Weights of a small transformer language model.
Size: 8 layers, width 512, 8 heads of 64 (1 for keys and values), MLP 1024 SwiGLU, 25.7M parameters.
Training: a variant of SOAP for these matrices, 972M tokens, 3707 steps.
Each number is 500 + 50 x the weight over its row's rms, rounded and kept within 0 to 999. Layers, rows and columns count from 0. Numbers have three digits each. The size before them is the row's rms in percent of the matrix's.

# layer 3 attention output, 512x512, rms 0.119, rows 136-244, columns 256-383
099:537431544550482412461525578527522474506447482537475538442466475526459412600456477449553467468583507502524443432504519468557510421525580443410547522451475487531489536429438538517466542502524536423530498457542392614537511418459412558525577560521563509437481420551482416472518476429470499499466421524485546469509438520546568467372455548402542500447495437537431460432508525534458547461511
101:435490475549494481576552518501462509472436533422498474463490507565527456566448515451508559464457531475538454530460511611487447474545445507462588463458492514533508501523463491459534524309497479590508442562554473492486538488457540527514581468560485484482552432533547543509494616466481495515462458478516578545574607557575467510458452511511425575511476511498439457621464512519470516411496
104:488487534470506485511576541475486504491532511569500587537512493483470519454539551495525530511536440548562488538464491499568520496540470609484453448520587456553574509518462457499509525525526495458585533520536514558452591483497512527480375529480589568447525472482440505512435559566442507401536439518488466521434489467491448443475449451569480502559482512422496503544449526451411554481487
100:496505542447439519516491566542437408486501522536624475491546520500516424532473467441530488441477497520534592496488494515506477644406510501607482631497541494446487558468524425560495432506565591575444492480541504497572510540594585525470511530479441386545529505533394449509569462499549503521656528479442559459586474473542413439581462488516491511466495492446554543530514509438552446457526
104:542511480502454449496467522514506501556478510547525434539479488444551486535479469502502506474494501530497459530485509400556601507484447431574557570496539466397500546553532499491569524462475550544444441471477497456393480468482505503586550417494466449510545550499494538510512453578542485420538505511449494491498506583505475504536494534543512470449464478507462457542575548464494494514510
103:455527488524490424461529494516460545527562571528440438504514483553522477462525477551516426507440430382446582470477492460370482477554449512486540497496501575434472671438494490446508449471502524416536559431581507524525445447589540542431553487548521440536476419518454545542558465545491444538516461522562567520597482519494456495500487407469379448503501531535498527543531533507503447514472
099:547358480605474487391517532540402504513456528489595510560445457505479414549458507534380486474529506473515506464480442440511512378445481544572519558492501405533584492542503474516465545526575473479517376454563469449410508453505500432552498388534458536469472575573576476463543540579579558431520573477508545477432516521500480420405538515461464539453495532444468489514477455470567527505512
101:551543508436489619573483434552568487532523515430454604537438498491557464473565457509532493395488560537458517595509472552493579484462419531584412462492494427394511419590525445429429435433514544548460492515509584517578500499475503554538456546436461558475397439547549492558501489540530483461480600449513443424497415516553537471463471521493476566447553501452530497539494519534512475496521
101:473525441563490526515497524562550457453484450413467480473412386529542472469461474528519567506487437498582550548532494404422491544516569539542558487558458505528481471558556513456578462511462431483467401438450398481514478540451509544446535492546453551618442520584464546507614428517548447522501421488492552570507532558508524498473511454435435506490458480501566442415457614571572424548538
104:448536530578564471541461473572562481513549452536508499500565456470520460549458503510423511462444540484465565478584551517499526568511493485519460461513410557551457438501428508472568383551553583469498460485509472551440615461410465455419385461448492529530579501531469427529544615498396560551430497506495514479490442487522558594472512440388531425566435462408423498536510523464566513330562
098:459524463517437517474472562452569478531528403420468493590456462602518496543474532517502485506555476397525580542465522531489448434550579532514522461542558528503494546498533457516484506497454473480536467450452501472542501400533479477543565545455512402561522443594484522494544480552534513510552478467493520590497486552491556476492443491489438503492496537546600506550594539510527553521547
103:468537448442476565437540484550442576468462538562504481600579553474498447418521500440531508454585474439471498482537520623545400406524532525508449524482442554427506540518548464496507482380585464540504586499527546422544545537363495524451451450511603432526586510481554445499537575573510589514528497501499521506488537416474500473458537484469498420423552523508417429513497595366567521460512
097:508500474557508463450438467506436555525532533499474572530572494545576569542562447538442515549494527574513456511533531420482589518477463508418502578524499575481480541475438500529482512455448493550475403552502462549470535418542505522505498453509460456533599481545452453524505520476468481502561514538410485581495532513470402474436565506496501560564385481550530525543477559498512498536567
102:578520518502533415481527420515566488517442464460541519482487488382474451529505458510428466479477531438424520510656548485575547528440491451544490574457475466623404443421440534428391473534517507457416575536524559485537489513566442500451534485588490500489447543610506479457516438459465508431541539409498574545470501492613597534593596515513500518554484503529533472453549407494409598535551
103:476524483525427476492555443531548445472440502502442481488517478521525544554500469478595475534457577470491502506515502521475470494551473487518503583453490420566470491506488449463613542486561529555513531511427494464543557499550562566484511498517544611494491510514508520589477495462473526486434493432564506467390544553441480495442581554503482546552523523503536433500510492542460501598513
098:568410505477497508427521486503521505535562476452476479543558460509528485499434403450451527497480561442455433489581478470518457404525581464534546553649433542475550570533509588480548426599513562490569528494442535406554535579450500541549522506476511479579552504421552565505500448502543488573457419467524564458534487540494475414519529540527471594440497474532429493515487507594483518481456
104:528391394551483503626513454677485534571570532539474502519515495516532627505499472511463534519470474410453416462468442494509524504509493464520524581536517498530536520448555518425511449519504600558555490551479545506465424506544507534489491470443502441483498515513454534569467536571492531457464595572399504517444459524449425553491523570549510432475509476482474520473584513523494542458576
102:430519539489487513516513553462534516524479503448416470436543520535553549445474434561524450442511556474503456559561533413515448564559425510452613585483440428526443513532588430433457501464554458421467484450523535425500502385453490494524510496491504515468520486547570516405472458452520482553444467446531475516477571548574531569424509554518434515443616560440479501461505415456465513518609
103:479536515444570471545521468554466401557501538488428571448510433416580590586500597536454577437436476523503417473539502513477622414473444532487470474460472489516441417571473416528486538475486577521580507577474445411521474500501503456506536502574444490532505426475408499539474487402421530469462497540463541457525465519470505467540457574483454534507490484537485497519485558576502487529516
102:515548491522479432501565438474510534603526527474503485442434510563484596596551456523510548510451483541520525440491520474500521445515497513582426619521442505496477505511587549418529468517498488492465485469490567526594467464565617530511505435461561461591480501525527486477490473508630489509529487455532501483500464603471561439463505456549532516516516544533515474582555541457531478536536
101:534491417511478542441556468444460554469532437614502533552498514514437437441468536528466530502582467425472533499465510422449513568455429561609488536470476535565477493446499560545566622485492506410468580527459593557551523525510501470560444463522541432534417482445486439455505487513609464542495595553378397480507455475470456559462509506534540455433469425547534489582489519524519458514471
098:464530538464508468413604568484465449521487509575507393512517405486477421481525537480545489479515471410451501497577486442553500480514468501452550605539585576455461565446512539531533524575494455498412498487443526519542558506443466526644419491475528376504393415488474502446456519531578475563471472443588538491429437449448514441538506497477553432502482561480519474397543508374538507473521
104:508534491524578482541576413473479529445521427438504531498481586445470514514441476545533540493545432434510499543522491511563481455499564508492514476486499463553537492427573502492379421532587512484488480562484471453471503545563468524351579486569530639372529451500470436464430484476450526479513479569453515431563568514522512506478499532452524447489460493549496534438540504483434447530448
104:425459570517475536461491440452555560477511510448515494470505519477442576529519529479453466486480425521546458530486437468497521439513535519529513460442607482509522472545521561483355583490521536459550478522519514500588481511593520508495580512507550488539472546568477419430518461492477585562550617435420460567529536535500613615495529505546592479502610501486492495502514532473458575456543
093:529492494605513485401461447506538503469501581589549514540542440426543476562417503506505508461544491489522478489548478497526513399508468535500450478518415553518483378487501558509439448464511521508425520517526478469510425569571484527555567500522539524518512529492518595534495453510409538462491555443510474524476523473555501488553452574590468455470509486482543551546551461466482560504499
099:488469560527560475516585485544441476471410489478513551408490522480513455537452504441434536471401417508476541535528455465559554528542497525489530491451489414569542490553512497473448447465430555471530522470516501521507514430461455517498517571557498519545518507468443462446565435559515435459413497590536520558482546553529499508522524473494500530434548518539472539523531438541534519567488
106:529447471552517504558603549507472478513477521451491422512482408389504547508417480461483527514567442496519557493478571555550376416578547442501447532446460508510517557496595469463444547476557442556502487397538462525472453521499509471512462515480561513471431555348447532492480502542533480448511472530613467530491390578543545497537399511564425495575461514479544390542505569506512475440416
097:529545456497540524562517508482481535539385448529558482544445510482505494513522482523480480395494543497463510464573527501557514457419538474445446538466527458453447472423493510484406452468540580489518530524501531574457499481551361411460534483569495448486419553537464468426481458420510499433510496611548461552523607503523545507491483437503523484472522581523478465446498532518432432501557
104:454494476441570518573573483526564525486500496526520479481474514531544628528470549585510517497424506502498557420426505495510465482437489508505475506475551502478514606504501461484537541568391488458583518438533505595424476529505505540441556560552461469518481462390574497492482479393528531556427455587436575391530544368585531609538507457528459474514506480566454524473521507623426471552496
102:532457611431554494461495476414514461533508486527416476461459496517524515481533499482527444572531593513572428473498498448638534472533580484494469469510533551611461500514466482547579544496492458568459489505439546456573534602553459482521462569498437480531567512507444537481460463476467551503515491468501426473495539478333548455505563531516536510402479481449456388410492508501445596500522
096:501477534510492504495548513539465573512527450470523523552521534470508491483485571567546479461481521484496451458374443500493499524489489472520550552472510434592493515528441554489554541468531536499450537515524446501504539462528543440477500540471471472538479588512460621447488508547544531498609466593524532547426436498552633490513546474382515406409550549552540525569540516446452512543515
101:476430551466467478508530521556420485494477534509537586472417471472454537473419533564560616477586420484434321394460504571532535525454535586469504470427466522490391437544476585542488473517520498496551434517522546465639447522500497505541489462558500493604409571473460496579480374599447407550543483482503503486438464552544473545483461465552440527504569496550540518486489502511460441422519
104:584502450493480532521493464475525497561576462478509457466552400424480526517455498515489544444548479530501525531506497419522476499407586477540482586509576445550477503476475527495473575442457537483469492475530479462525437514588457405482560535424522540472530508448422456540522453460569391543467540497542431619438497551470561445445493502524458475427473514583489552462654488517497489502454
102:462449493449461550465490533576462397489410526452566444505530408476519562466447540513541481462529478465496498538494538550481529509426583533487528490469461591471504523496527560515450537443481491463578542494536463508489521501545478434462560554480444422497489513497475481525507510537514446408518488527536495509514460475444495522547495503448573509512524587487502501528496407509563540454473
098:472509593509475457528541507541515448589551457514544531533570426544493487519493550529581457477488455496591529463536459569475575462532538551513474455473536531588554399565466537504450526476502540511484497541478549518484480549453532452463554464546528510517479475491512490529559536481528518509470499495433535460450534535594484478516506457467513571469504414426571490461472427517425420538513
097:481505535559546542564601521459471470431487480484564577576563437510505432540479495452525542484594500395517580509427538537433466474495461514432452508480553485505576531477587472516499436476538488445503478435545569506433548518513513503544482531549577570480522452462595549433483458557455489515556496402512424485507529551529517535499492423501477494574488578497453408587448521525492499382488
097:541556411498581489520481510501524420514537459510538445525475478444493444531545520513515503452471521502592562572559522476480522463503479473530509539479484501443508535430539507548473532514532541485496532499496520508420584491575545521511540498516534455514471458466527533542488492485530451550512588485554561510535471435534519494485504436483446533504487511475516435514475448485443444447434
098:415550467455433478523504549464498497519508521400540427495495508468546441463553529460513467503468492559489580513450476461401448480453466469459479554410503461529514526464583392428594573467510459491497556596505541499433475552522459510467511496410558471516598501503528520498534492411549463506466498485470461561550503451416516392482523477549504510419477509419431402467520568476540492561479
106:603472462474472469493577513451500507418511566545452510447572577466510480493416482512487489484521478514472507484429570531486494477526387471561475499520555575603538563477502469453446532508516423509462492597525542432514495597592542617491489460584545431509519473478557477475488496404484531573425572578461466489532551530526477497447527514465495502512488423495488565523481531553441416518469
095:485531467607386507627589510545501477448538494552450490498558460551597484510509490466533484428527503447466558597481571522439454547471514569588491350531539475554499569569478471325447542432508494549547473468593484492484462551552462605430491492559463551508493535546523476479482557563522536517470467552536508476516536526581507521480494463524511515568545597535477487489449451480531400460562
095:535528494555540517488521460528527569501571459458563462527500518530512498512515521445535472513400485454533493516542500497521507468484465481433492473463531462481559520493527566440510482520500582566542574520551465449536496508544434530464599565483464522509513400581545558487521507485379589478494557487522533527534586532509503516514474506482426504438472491552476509516456507481506425434529
105:476496490459505472461452496516474472507578534524485450552520459474523485444417486472492474557491505446491440493489538500436522513479515484468521564511460646414433537469488490528515503525517518485488462542385500471448505503495527441484493494506543454501541525502455514452530468458430462484533411470522468487448526482510472553453494523559484497459451501498458475439499449489454588511480
097:467538522494520494493555447544469531597445371430511467598494418458469481437533471525554479487476572483520523510509487563526554556404565501524490530439516511554527402500380531536408509512488454479492526498519516601515467465512517498409590505481412538456511461488522516502515489535457577504581543443564442557499495451507432420501488425518439534608574499407493514533528521409507469425525
096:398489513468489585500491474474512537480483486466487502476549465536407440464502502554472469476536498584598617474440515440560441562444501503460497505486509591530480518519491515496522538540531517500537470588491497433468514602449507468498501383497459472473476507528516430535541550498491547583407495504466538538528433494485496546510490504511491492398513448499562436499479558463559516549494
108:517445477438363483460521420393503406545442499458497511489458564497553499551521547429445473567478498484570494443572451526443479483445393576518488544556496462501471525559517515502549504519488482549429520474573417505465409519442472549588545435477526463491540551574529533455509527509445521502428503441518538596590595517520466410523580526548532549517480469482475526601527455559479534416468
095:430484465556514517529539470511482494496556536504479526471470604519461508476553550505527474509517463460558575512482465460444513555521530550550513537403510380510507525563431514556499537486604537496514389418492417488503481560555418541482537546569437502566524517497503500495529490520528450463509592485517492560585511507501508442558474453414519521533568514539488479479538525536547418500593
098:491492528549449469500593505484494488482546525504532477484563499445561527533482450403434512503478537460520551564570557446422515460482563551495493503487408549587611482485545503471572578590438545515536554515486571408541487614516492542522554537559528499545504493494527550593467457412446551579522528552455540582579480445498433481508444559485446523506534450456482560448496503383475442505455
098:444558569412483580494438572457535543520475422593514453422527499532521547489488372542516446510523561502475471525590519499452450521564512442517547324492462571462553537481526581469487449435416495600596525484494477436596532555545448435514462546600543458547523489515397443511467447517577483508491476523490512501520580499396623516483408468412540446510478451435461580473476512527532466509538
107:433506475558487476557436439491465560482505444617497515484510492597500550474502492507473504586475599478551625491511561451455503542481452482597543565539532484493453496467501506474477451476592505513508496445566441637506526489459537462473550501572455521485466513542560502501525466534478442525525454459520479564504503474615511468460532412532483509558515522520471522493471459615499495417588
100:435585499394585574501448538476507562514513536483467511535467453502443492559522489505441482547513510509533480596557567474496508489531546486469497536583590544497491494574549529480510472513497545518523472523435495505544434549380446485511504413498474395535461475536547504513592391422499483529400555484467519560570471480440562580484481508527550622410522498397501473463460578612438565489557
105:485531416514495528615531513527552517513484527482573504517505480551525525531468533491478455404515533403517582450541479465490513461505452507460448428429496519443464563492539568486397477519584497556512537476518442572500499451459554504548524562463512536401541495565563578497489470440442566486432516540486501469614510511559564504545451574502504540539483454550471504486468507519573582519469
101:504457495540533510452539453497463554487453489455546458511537446485511537454501503541548543541468537420530458449520484541594466516474542442516540509500545541482570519538466403544590485569534490502547483549495430423418489614530444415410432488444438518554517503444453496445477521502469455413459538512514500436451547600558551527520500566489520397547482527477502572456530486548502480515561
098:455542538501540496533442505511504447502356459452438453500433603476542531488485526470555421409447547675476528519470491392533464535596452520496540503497424517504498497527549548463535562476492501446434551497492541530538475483410485534551546534470455478512510532505445466515509468516502508423508468437475569539530481458526484489559484537528539435448444446447532519493539518503547519504468
097:474531485457486537469516449484463533411449500469579489488600615504545560508549440402506419498498552573495562457512550481462477616533438459521552533611551426442472541471489506484575508549460532535472578520453592451511500464418476445553491495453415473475465464579496497511482548458541556485432517416502564540508500510493412589471458535477537474537547530507491521423499440510448524498538
097:566414576533456488560484477501470437576501610506529479497497463567544433495495460548458479427529457507492514438545473553419470445645481613487512531591484562478505473533460521468450607494506476410521489564508562482421427445482430559500522537412577531554586516514412413555538468493507504431487502495545577509438479441531452429496492505500502525499488521396532478515578540535421544421518
100:462534440463452531559461561519444479577504492434500369515519491570503540531516468494548545566528519564570506543530535501458448503501499545464436483483567523608535467530557446519605537494469529480507496509512496527497451504388523488477392475491560546494484484459498478520488494523549466493491484600480455486473498546548429450414476536500524512395469519431455468503505412491526555440433
099:492531525573498465504552507516538539474601468543553455483480448516414509482526497563523514431519344508514502522441375492480482550489535534519509444404516525461544509496446563528485484488566566466502457429432472476510446577498563516490535466477503527502503421485476401446494538455560508495511526488576482454496461524598531470466520470504479510466471516580576501506405450534500510536484
096:523505523525536512519519440523574531520527512561415530541494495484456482471524478492459509554487529491361462448521440492621522536517418417524539522531504530502478503548519475517470508480514571457449543507539503498525491512513508560567538382504454447542429457527541409522531526474531539527541487433494431476507527465553521516531415459498442412558524404460511530502468526502508467554497
102:425480451534451511457452533562566598443551478496590473499538431446509523522503495519458484478518524549495467512582535507507443485448560434511446565414489487528523512449531486488555512447476499484462502494328521491504542498509528451422513549449426470448439451489499569547502547467492485523528551494487424552550553537473534519509525421505418481567499487536569512452486585478483414503500
104:471460383596544465557516511495585524504504515538533490416482462498455509481452462542516527534499459482503430518383521409554510386505503548471520557491427603506440593417466507497497487584478540441487516491493402477425475415472496457527496513500496478534547517481450564466468533531458497494542422538448477555456474426492543539538490507493486462573465528490441452482462499525503514412543
098:528457501514528480465469534488493486469483510469481428474555506489582626517497461459462536519480503591500447441551457556508494487494456441410444434464635438456515485438461456511445485453383545503407461505571481458485486510518553570513507490493421540496625477514571526589508527431484596535487504431456589550520451518493356483531511527566461534520476493437451597512501511477556428492497
094:479584388513527491489493435517479569436501479523569521559551462553508545443498523475466538556496503532575552507475532571530476529448494462479532499563515490545562498426583489361569543394530493509443576454454375530524512593416507516518446472415579435451468532452541538511517511539506542571519518528497469546592489540571488471627469512410459524552469450507548628484467473492504527467510
095:459514551493502527481509473569527498474516425508520424539502471482608462647472517529424471471463537468525487511451474493448517484584602556516429462516550491496500529437497538481566475508483458481526483465495550452488480339552380577486518454515573469490433357539523480449503504489543509524491535591496509560543513520393526509466506441516514450457494493477507546440504564488510547577459
097:529430610456487471434475461505577531484419484472521459567538556477561561443528437515480310595490541555383549441574495509477401505510535538449444398501480504506489480473492484501456531551452484480503502516544483531413420518466365514476522445590542488490524530471560443530498568574461556444526559439469556436523479523476523512588567504482529494539533515478478537427492522570428575491553
102:510482506538417551488516493447492496434502404488596439563488476475553446420500430495507525526559460552561571508492541517469558490498448555565482403484594501506497560489570431540481534489515522462580585452510594555587498482519484505495495469452538469539492513427509465518493475512546492492512484494519386473455420549419442565477514497566530468439617557482516561523547551499431430475471
100:489499456461542465510522419457576579503466526496497530595429512488402459537458516480394507567545494537524502513518475456474405489470571557493458551491544466558489557440552503553467538479567507503470431490519570550468550456458482472526489577563531495596472580459396480461491520507536504450588476549432579477472508544470492550489543477498429346542461451505498473506584480568493467437429
103:453481531514551528430443507529446494522583428557444478528509426536498541557550577543553515540485514480481537497540553454564542511565557565492530469549428448492525380556483560555504564499509548563479464513526507547548486588572460426485412466555521588525507442538549542534479517473668473501523604530508514508515466505518540521542460504482503518507450489541566540475462540501544443620597
091:510462520512450422443509427514481512476411538434489544528510438542477558512468568617586549529435555498456582501548480489466471501517487486423469500471522450545502486422465526466536598516498516487472497489443475555542499460485580484490513501567523474512450571514542549507578476482535476509432520453459456532605525517495451573463467535472530518554591478553570569569527424451539475587528
099:499480568394404510543503422428530540393545441459488421458518544503351526452541543469511560594562494484498510474486524481502425503490540534525543487457503501529528480474494501484415480509504436476441486526486505472484514548561449519438454426544566578475402550465531561423482544533545472528416514490528462480491534491594503554479586490498515560495514492470534571573466425623505497497581
100:495498649432469479567459472533587523515457512575487566439450433504478515577530484456484502466468478551516539444428444509575605577427503433579452572513440447500485359599434508561493493456488523479531513516443495524555554484421507415464549490502499583519482519468530460497582406428469473449509504461574542445460450573541473546531497506538437505498544574545509522452516487573492575491474
100:444441537487527461498490561469510536493522508549417535455438535466516530547520519494553447528537494539519507430512524571533521444547539502415507439540433518458458489584476544436561421497506564503510509498447549550496478568470556500454545492580483535447498561432519424515509570474521509446430396466487557412497601492471555568471593569467485539496566526560556503440539504540546545466564
100:527588554509558485468534467550503492474526398502478585498509494473535454394496446431484497522567573534513491491529562443493531504536504532578479450515480503501535557412432556545498520537510493507455550497484536459478513522402526436504501556542469433533548545537577552509500496468587518582470535507452588486440457507489483448511446529515509466466476548498504468462523546467585545585431
102:432439526513479465459436535467486552444503418442531435604496497548521464553517494516469596514441535532459498489556508554461485467592544491508554457530448498535478396487445540577485433475491468509529456445537453454512443505462415592475507467493495543492456524467490478505558585596496525455397474522544436509526595452575519414529500417482483528515515556536493454568437515542550467465496
101:462567479459494471483549493539414422458497529528495504454573459475474513493595592465438530477502444459472495596548506551521520520460517538504520398525595398500581441540510523459542482504450532503520528436571415493524507540551453535521521484568478526426494494538460510486519472492497473467518599548491529533570565589418491478439513562495522528460474557566449520449467544472576478452458
095:423515513510464493588564452505477446502482540431571458529496500407535443513599447448629458469516578519555568468535491560429491443518469485496368484490451403440565546509504525485430475483443484574476516516561478527473566581453501499630486515553433469519476523499489458510547531564469517527511552478534503394451500534413440506585538552435559356506597558538481418543500474569490502493570
104:487550486483582505448507529453452456530435479446491429513548561491463505498464362550485478505508555495510415581524513465488482536517466477466430463505602442423415569419503413493501439514415444485438518461524426508478517431457586455494472412452573495523472553515537552452452514487567535522454542522500434468556468508561507439552451454574518449491530561510461476563555485441517534447364
104:537504446546490433477558452441484531484526530511477489492415447445479597443499514450467485529486476480524419550510500466532504506547498474504510495521496538553471455490435512547565398503537517516581516563493530493454575520511467509497471596413534478449527514486492522452442486534531505404482499521444534462490592630511502550534455565533539452557543505471451611491437500348538528550429
096:498460470578530450511505407539467480477489525399504427567567441502420447491520447527434439471466445524528529483511463447486485583522536405579488545463553545502614575436529576397483510554461462509489481419490540548466469490532524507565498499496479432545446505484612481450495459500582469505637512477541529438506466435579448478434428479543474465510500536570424516542524495468481486454448
107:484541530536444562495455533524489541536471496503534485434537472424503533410494503558482503553420470614509478540454476480472514505501525507513444423485585560507514535486591539381449524539449503488530464482514412513428488456491493465455481412504443566410415472432508566491485561553502475538553424534573461551443448569532530508451456394491465511558520516502504494441501525575535464491534
105:408521461492527503559457448560479582505577414474520544509490521546461368423605528512496477558501574436407476575448431416531518571526439513463519495610589507492489473516453516517411519496495547478497525515510546538506530431510458445454500593529469529533489452467539552544412443505492367417545548621434488558414408567493486565529600489561504570453467528503522499417592445478495562543401
093:557574490482495538510465457503541382508482527528440542465474503509475445442488505528452446569495500506488513484489456424478532411553451557507498497575470492447503508553525591444447399415572550429569471479494578524468560460432460547558525502477559495582513425530509540563496450455421463482490481529532563450535540523510448524477541457485531530485377476561466452434529565463390544457523
097:525498561530507445523506448539474582464481509535547475445501431480445471478503517550479531513519529483519496462531531571507512483468525552505531475423496439547513528469524520555474513477612455549501525580512548444394562538557460459493541468536502569534509524480418485550512479533499491512555570470457506468569540501435414508464407500485548452467507475482523503550490480608510464433455
095:497493527483582530478529471547439509529513516504551546455532468500522459512494469504508499603534493441525528527537493481578459518451514552517558550504432537459629514558545486516493473501534439473448499514419434528424462537476493533394557511515536592460465473520485532406552445497482512510450537504484432463532541521560453515628519482430487465528495500513538502523423580466570467457423
094:510493603523389511486508409476502524524499477523511452510535443503386497456444567486480533514569469549513401489518545502600525509479520484538558570573491511550456514629474516518527450467542450602605469490596505445523434537462458579491454510530585513503522492605481488500571488598484503542523494536500521544578551523522473457445431518492451435454404431470492497487533538452458450432480
095:487562534585519439460470449437529515519437517426487510532467452466492507527465515546460342561452546517419471490536564495558486479564440468389479451518477520434456605502508440460470482630449518583404506523485590438503563503508456524521536467443433512507561469588517473457489512504545540523473525439486410539455494424481605450489493486497478546459416472442549433475542530423605479565528
104:456386548493436520548455458414509477459497539458538505468490437553493604443504554496487418569541497466517390427463430469483468430462505552510525484462496566551499477565393585530469451523450526384438464554492558533501493495551590485487420446512491492474503439571435509567530560487553483546512444494466528515522517491542435423411496571482413500528481468477516402520577478586614473423585
111:473499427442521509516442498545519446494522539473509415493486422470494578576465472536498484438520537492452511464562463505484537476385418512497481500524471477409518512480546444448505396542371481479552481528575555475507441473545466515455473538420575471515600512570470518503525506543519563497526553467450582591477450519522534532555457497566543412556569581496468479518539551369602505560475
095:511497508550524526471379481474492537459497461475551449543450478495510483402500476511532488578542547497546501552500448483472498518467407568556514524498505467423518619508529511444570529474585513459520539496584499567461529462458511470494529470497505583465570476524521571508517487511506458505499457519527506494488528551577415503448484485541436562425446447510432403470534475450567509518428
099:592454455514511557434500526401503489507501534564520522452529548527422566537478588462459474551543374569508478491523551488503462542486481530508556519492484539381396515540549589456503478456463515482464528537409456471491469467419480547456550557525494593476550551527498453433588541528527520523554522468539574521441475543504562483497555428514585551425453587562508460466525464546599521460601
096:449521516520582523540469506537510457494511573553544559454441455478551508421530519409552503528508437558515425498445451500427493533488625539494478485535470472457481474564471457530488599503524502534447411528499527508449495478511440457550423451511440450554507404471466588573458538529534531478386463571490531528546521455518475573402496471525591505517465547454494539528527536534516502532484
095:518499465442520527456506506512516483481480440522465452587443470487522401601432538587526456463510471429479535485594517413455457503503503532475584502452552415430515418479442463597460580443552462540490505502438503475515502465580536516526497572494514512506553440509481555563511495406463522493523613550541514506429513535455481406627510572483553505508521484487519592536462488489564428500443
100:423619478502503522494444536530499489446477561422542443515468519542540492494418588459405514595527497488454503533510437490379537454529508538473498424488559444549526506512522568545492510436549545595527484488534570567512522456461483565589562557448584420474530520487456544575517448455544479530489526569462571520541513541509473490504598516585405548439438414465537469526545521455571431470371
093:447453543487418483439413578506487412457545531567511551515541473422530516502451535527473540482539501519550410497477552425526456571468512527504504511468509513545568526527404511490529580481439520455487467515535497614523439587474559563490503519519517518492449546489531522526496554540471541522501471468533497508554537432509521457516493535514489464527507535481457569567485510476529537493517
094:544504448503517489466503547539525559476456526503535419504568578542484475498448471494455590496490448439454536535465548514496464492480485493460507397483463466473493559457434418498493504397487565508484556512584502511515492504535453479505477520529518414432415528441517518490518409561551505533524514543522501538533510603574526569479461468481608490564577515571456527522509515485522510449486
093:423547534504499573528541546448415499459434464522472497551516410551535526542565459525533552499494521571592415571479576541513552530498494502430513546498442548534503558441570517470539447451515584488470369488548377501454472443467506411505433484529570462447406529566541547423434562518537515523549530548499519491570499551562514480510505473502556437490531480547474462480452543492484469415502
099:500448469457541557502506404513441520510490474410479452485494460458585508610554514537575482523447454557584509483577455506499544453435439535476427553534468469534424545563524466551552507450585499553549512451506488600447500550564512494500432515480570511628513490403442494445482434481477502494496475519451566467466501499447422571518561553444560408422502433541591484543496546530444527466435
098:494520466481486509440434567561540438590502489527442444411505433614483523551466499432444517428497488467451445507602485446484479550603480477511579492590531532456490463495440503517589479587454533484538454481512551536462482393565482476511484537445445556510519495443510513518566534435470490437493570463520435498496535587467555599610541449533492484575491566490545540517497514548539492480498
103:490573584485461505451568466444454538368572415515513436553451422481479459465594536490454519538603575455509506497570522493516601423521521591479527498538557577461537548511492532505496468401456535511512449542523591437491459547483449542543526508493543542456476473421464463538474548533509582475431549512539478436455546488447558497518509505485536541432553469412505459465513538475545469471415
094:525463495466503458462578504459489460430500483481449501517543482517520504547424447501541571536565582470434486405492479561454543496524528493494455498522464503503449553453506495607482459519502539475472469618533530537471581465484433593483535472495390395526563494452414517400544566488507480475495481472500496446534488542439487521506544393546497552466514545469556386545514469500437551450511
097:458465446639527419484486442518488446514423427575439455547532459638567580565493512535533496504490393532485371528560439548530540474586528487436451564553433515559470444364384523502546426468515528571428486533527484521488471514488548511533463476481481471531538543512460452557512561483508476556545504552477457433565471489510415483406497387512451469462453519492471482496590469506460515469517
097:543483544579446565572472555487533535489554517488523533500569542486500491516507504537435443537564494465430546446491601464454379580508504455494515511481543519431476560436493496501465380538551451516478464446532367434538435517481466513532483450569571563528438489528573530449505531545511480547468570515463497504499504526473464515496528494477468540439486450474579480455471490489537493492507
099:417484497555528527550534524423523530441498501471496490543462512482474489474416539473494482481555558491568607604406469470419449495548433568510414582515512556590478516609514499495572494537401470445521502478450459525457473488536513448449531524453548543517468442452526560534444529491490549530519525582421390521456563519546500496547501494496454442477497439488522501524481556516581471606577
104:448483451490408520477468593434535527493556511497481529532511453599511508516490514402572540503510403508478473554493571469577483477556476490466510575473514553590561463581546535551539466456534531468452479502519498449489505485434593536499537435531575548474523496547528514468537520613486576515526431414507520452564529503491537434544487425516440508544447504426483467554499449485544523504432
102:615623542545501509463462437464568441540546469512484532550502501518537463513513494455505510457438415519429520528515585491465505525509424605414452417521438486409465463457473447536552450583524520538417503508558486518497393433405589538435552430481472511446599594623508449511595558540500580524440570420523485600525536531568498404493396411492506535483496488455513561543523452398579517515506
100:477447509490461488441518539498487530490481520455455500452497458521549452439497488456485459553561478431465499465518559415495509536487539480406452511496544519498467604512596556500525490556497403455517516504594538480520507472491544635482516531529484544507614461479475456530448491442447505443583507545414512555491542419473507373434527456474412555500429402392519489505515572521500504481469
102:575536414453611535473482532486516462571546463545454557536476502485503526452462424489530552581519572481463482498578524465567520511577549515547491503559456465436564499537448494420493429506539480378470489474543506437462469525449459496479478462491457492410523559455564483560529523536442491529412455518411501494523522448483545481502475525444510560529444512430425495461468557527525503531561
090:525439520610431475510463452452443537509546462488495590626457510490536514532507562438471494544502405456431480510537508497522469437499389515470492421491529472505490616560569481482476499518480486566583520531608611450428514652398440507504500487515485504485496498498516465501488536524534538493484579554546577483617503526472550571503507446523533486567543484502442578443552585574571484472488
101:500586515529475501486540540380471427424557401493457553550562478522551463510485478485503523482459474516472454540502522451526602614524476476456541478563459454449505469582498440588525460502480574529470456520453526391415460507480435499422549452485499554532552406525491479472533518481551450534437464490565464498561560478515472512422512493485455558507425520541405433437585491428478571599476
103:463498469512558421517479369557450541517475536479501501442513525554478528494455535473414551561412460429546396494522413484581440557433450502509475476537567489605520447499487454584461583376411410519433488430514438436452480521524444383521462523501440420538419484535506630508433516578434530574565538531463520566646527433507528564502466483505435480536492500500479515506522493504501503467570